python train.py --n_layer=9 --d_model=768 --n_head=9 --n_kv_head=3 --head_dim=64 --d_mlp=2048 --vocab_size=32000 --activation="swiglu" --norm="rmsnorm" --norm_place="pre" --norm_eps=1e-05 --positions="rope" --rope_base=10000.0 --rope_fraction=1.0 --qk_norm=false --attn_scale=0.125 --bias="none" --tie_embeddings=false --parallel_block=false --init="normal" --init_std_qkv=0.0279 --init_std_o=0.0 --init_std_up=0.0279 --init_std_down=0.0 --optimizer="adamw" --lr=0.000672 --beta1=0.9 --beta2=0.95 --weight_decay=0.65 --lr_head=0.00405 --grad_clip=1.0 --warmup_steps=226 --schedule="wsd" --decay_fraction=0.841 --decay_shape="linear" --final_lr_fraction=0.0 --batch_tokens=131072 --seq_len=2048 --doc_mask=true --train_tokens=821200000 --steps=6266 --dataset="wikipedia_en"
Each number is 500 + 40 x the weight over the matrix's rms, rounded and kept within 0 to 999. Layers, rows and columns count from 0. Numbers have three digits each.

# layer 6 MLP up, 2048x768, rms 0.0294, rows 1964-1968, columns 576-767
407498469468513525550479479491416510494511524533479517544532487535581583538454444492449453451532472570520528553523528537560560548496517436497523456517555504508512547422591556507509450512539539509482454557474538539528431518482490495557517534513417458525428525497468490436456454413458456515449487586474527592482482510524484485505507450503497485519492523544483534522544526451480485528505451574516451524541453467496502541567477533545528451568534530491529523412552470454517468503487447482401504480496596515480515515518528515417553540461511500506506551530536457573524515466492535483
440501492517554479567466484460524578483477527529464530546565453475501537475506518510485454545452537481492484462495587469488416452514550458523545515473475482498510430500518493456482460540445496492558501477527498535480489473511452556500483482566553467467500453510518533490453464528541507442494427458540418491551538556514487499463474531525487457552443610474455468499503540485502474514448516520597456560531517496520485454481436511484464469455497523461585442526473488458488442468503495469593513428487492488440490530473500460499442526484471423452479508524533519479510492496553472519
499500499480451533527457498494472496441527498437512495524498492452516510474530473519493507499483539485542505504471525454477511486483453479457484505502529504435522504495551432479541500571557434546461494529559478480522495499509589475520485387527535521540560545489514491534503545557520459425521417490424542470489407533513512494526517503537576472538547510552443470571501483465500457519487556520531460492466509619488531526534504460423529577447461481479479520491479497469490463500514516485572542464513448495423503467452580481505525515512502507546516474505506496501445480487530480513
484482514535472521571506520504467533426462487453540481469519455558448552499447505514474530489539494500481539486495454478534412491494498478481547528470465514532573513480547455548478501457487505457428532505478500522590522515478505509534533474422463502469489540502572524535461445514508481511563565452497470590488517466478493530466486498523483499463479533516481466461509548464618483495535469503424478455486467487498494559473565509458490556502539505520492480434491525467509506527467510394457547544445461483481515516467525463483530531475534527561471526517564555511430452482472493515
490467530539503484510457589519478508502449480550515484540531558517519476488566588531482511473400486471456450514516499513576502486497494496490546470536488506566478490527491543434521483573413553508505521470474531470549469455560415489441471533534553440494578479495501520533487439532468471466445528514485453496512495503558492507445532491468486541462468517472502458531501550558485531520494504516494533446453547481523417539476519463518491497485434515478448491535588509524460535441512533550473450487434481460528469459452527454553475580538558508524429433449524470477496488425507530483
# layer 6 MLP down (transposed), 2048x768, rms 0.0245, rows 1964-1968, columns 576-767
521571538539557449625459525473461449494548490470504527544508504502524435523479587494573526518509515457525459464603545408507564537483507537490575459532568549430474439567505472560510544421498504555587453531581560469514468486534479426489511534493472557511560520563536569550502455501519482479486428554549542517508506510475528456518526526418516502471573532472435450455468550469470481493607543403496475453536494491458481530523460548417546466427511494517495451518482510556458461514503560498509442537486532525589427571527498434495511456473480449514477562552472528552476508464480435530
482398511411528455536590499530436499553523578502503472410504455408542370519484569420502444502540477485544514575506516498539468596470464499585499517609472529468449521502476507553542443550465501481550532511541458487502559499460490463448489516492540494473561510472544543468553451491442545518553530481512476550566476491493438463485524549417539567482566590475492536533528506416529417475558457453558479455488529506462442461568514455561476451507532469493470487506532506572467492482501447524494482522481461445464512560479495483538487515545512487497582532535473491499465583453475518579
454515479508528565487503508494480489461493552556442477452500443549521521534478517427458541606556480466524448469569484456494547536564498496548491548512505572542475525482540461449464496525465595536525509469522547542442506486501495420466517485488483542520524489437571568455501510442562476526521448478502483503504400519591508514471469509467499433475431475521517517568482490506538542481503506500428457477508476477609517532535534495517549526536476545466522536487530476462516428446494515458496505532523517524509504489486507441486495511520515477517524455540558428458500453520516529517
459535537570546469500487539437494464545514506504518522573484545489464504510498556502476419531491533432480440584433509437470521491517490577422476527472442493489474546387484581562478495571499527470472488476579542497515441436534510457497419585455480478504509538498498610517452523546479487571415433487513480475535553505496417502467529489510521508589559556494538425476521507540435510555487536457557451473433441543541506491590501469495481517534448497540516470532481532514403542514511381485553509576542574536510507541517501521481459562541503538509530516570512425471467493435533560458
454436450548440448473555553495543504441599505466500489478505519438538536511445497554406538511485523526397574536505503506541486471466509524473550565547423464480496506588541617523512491473545549504539493463542480553519520539553575483572502532468415500598463484511534423492473535522491495464456437477520489441471446521523539474486463478499530516454567537495525496510534442477492505522475495526500478435559491512593515516473467486489584489516479477544543511577529505501517431472490548517403528494533437539489533546497469526495461484453566452578546546510500463541493508492518486494
# layer 6 MLP gate, 2048x768, rms 0.03, rows 1965-1969, columns 576-767
479518483476496479486561514508499473526522489494471529584499565426489451528485482504527502403559441500519451547521502614554555515463580558497517528474578450441463545535463452531424520503479451560449513514491564486481565550509553518468433516461528426462546485435504548469494482467510504457539474474522496484438459545529526491548465495523483470536528415485499566444451541474519484478511466524429476378536511483503480508513504450559573505559541497448516488452428503478498558517450493501461518498442487487559460441458492500456506521490496518423484503515550484509519515532473470536
433488412436445530534489517533481479547478587547469472485542500485562469513539474431496501541519532482474484459523509555553526474563519501489489500543492518486517485540450523477429593503465526516511530493467561563460505439526475487482534508491481475509499470436522471510514507468551484521529454573427509552534467541562521472457501572512439489494537584537479594465517509498494543508447451461456511452548575478527460497539419494473514441531526468410520518524507497421504441465538518439459531528490500530500505511530499497571495459437508522455394538533527498517570428507534508496
539517491513479490479541533584448545437474589536487495463515543524465469472421484540444449462440489589480496502519502623413547507553515564485498553516494460446506569517541541443561526453480497487510473490504572432518509468516509479459476522507547520484436505574591485584584552549496499567550513492474420490487529544470476526478474554521526467446453470584518578460512538518498480556472456528564563469424470477511431434486399490544485452472550496491499463490503493530502467544421485533507498513528497447472485535425493590519475468526502538488453493461483532501500527547479500525
586511476586582511546489529582512459556501589509545505477507507450455530531529530489488515443522518415507444518481506467502509472487530507505493468490528462449409555466433438471519470399521486482544534513580496458564529485494543494510484543446494488565546526523529441562525417460505529557432413457529511427512483508473519525500532521489521499538575471508519554558512484511536487528492495459511443530503519546558445545517478527474559513441465454453518466489445524473490482466471446460554467451489417508404467472507452565478471481448462547532504521478556509474495507516515494530
551557567532459489495444469515460487530570507486509446493528490504460551455435538503484441495535442582503480484483491484504410549540535573485576494516531510516567482513539525472527467513418432449501500572501463470525498534479519513509563480551500506415554517494418504465458585550394502529527530461502498577481523518541499463496521477476466510435457529514476515516438470516439476559519474573486461470570484491505569452487518499466491566502495489510509475535460466542527458478562510501421531534515457518435487520525534499465533506522509424428443519460406530502545549501522446540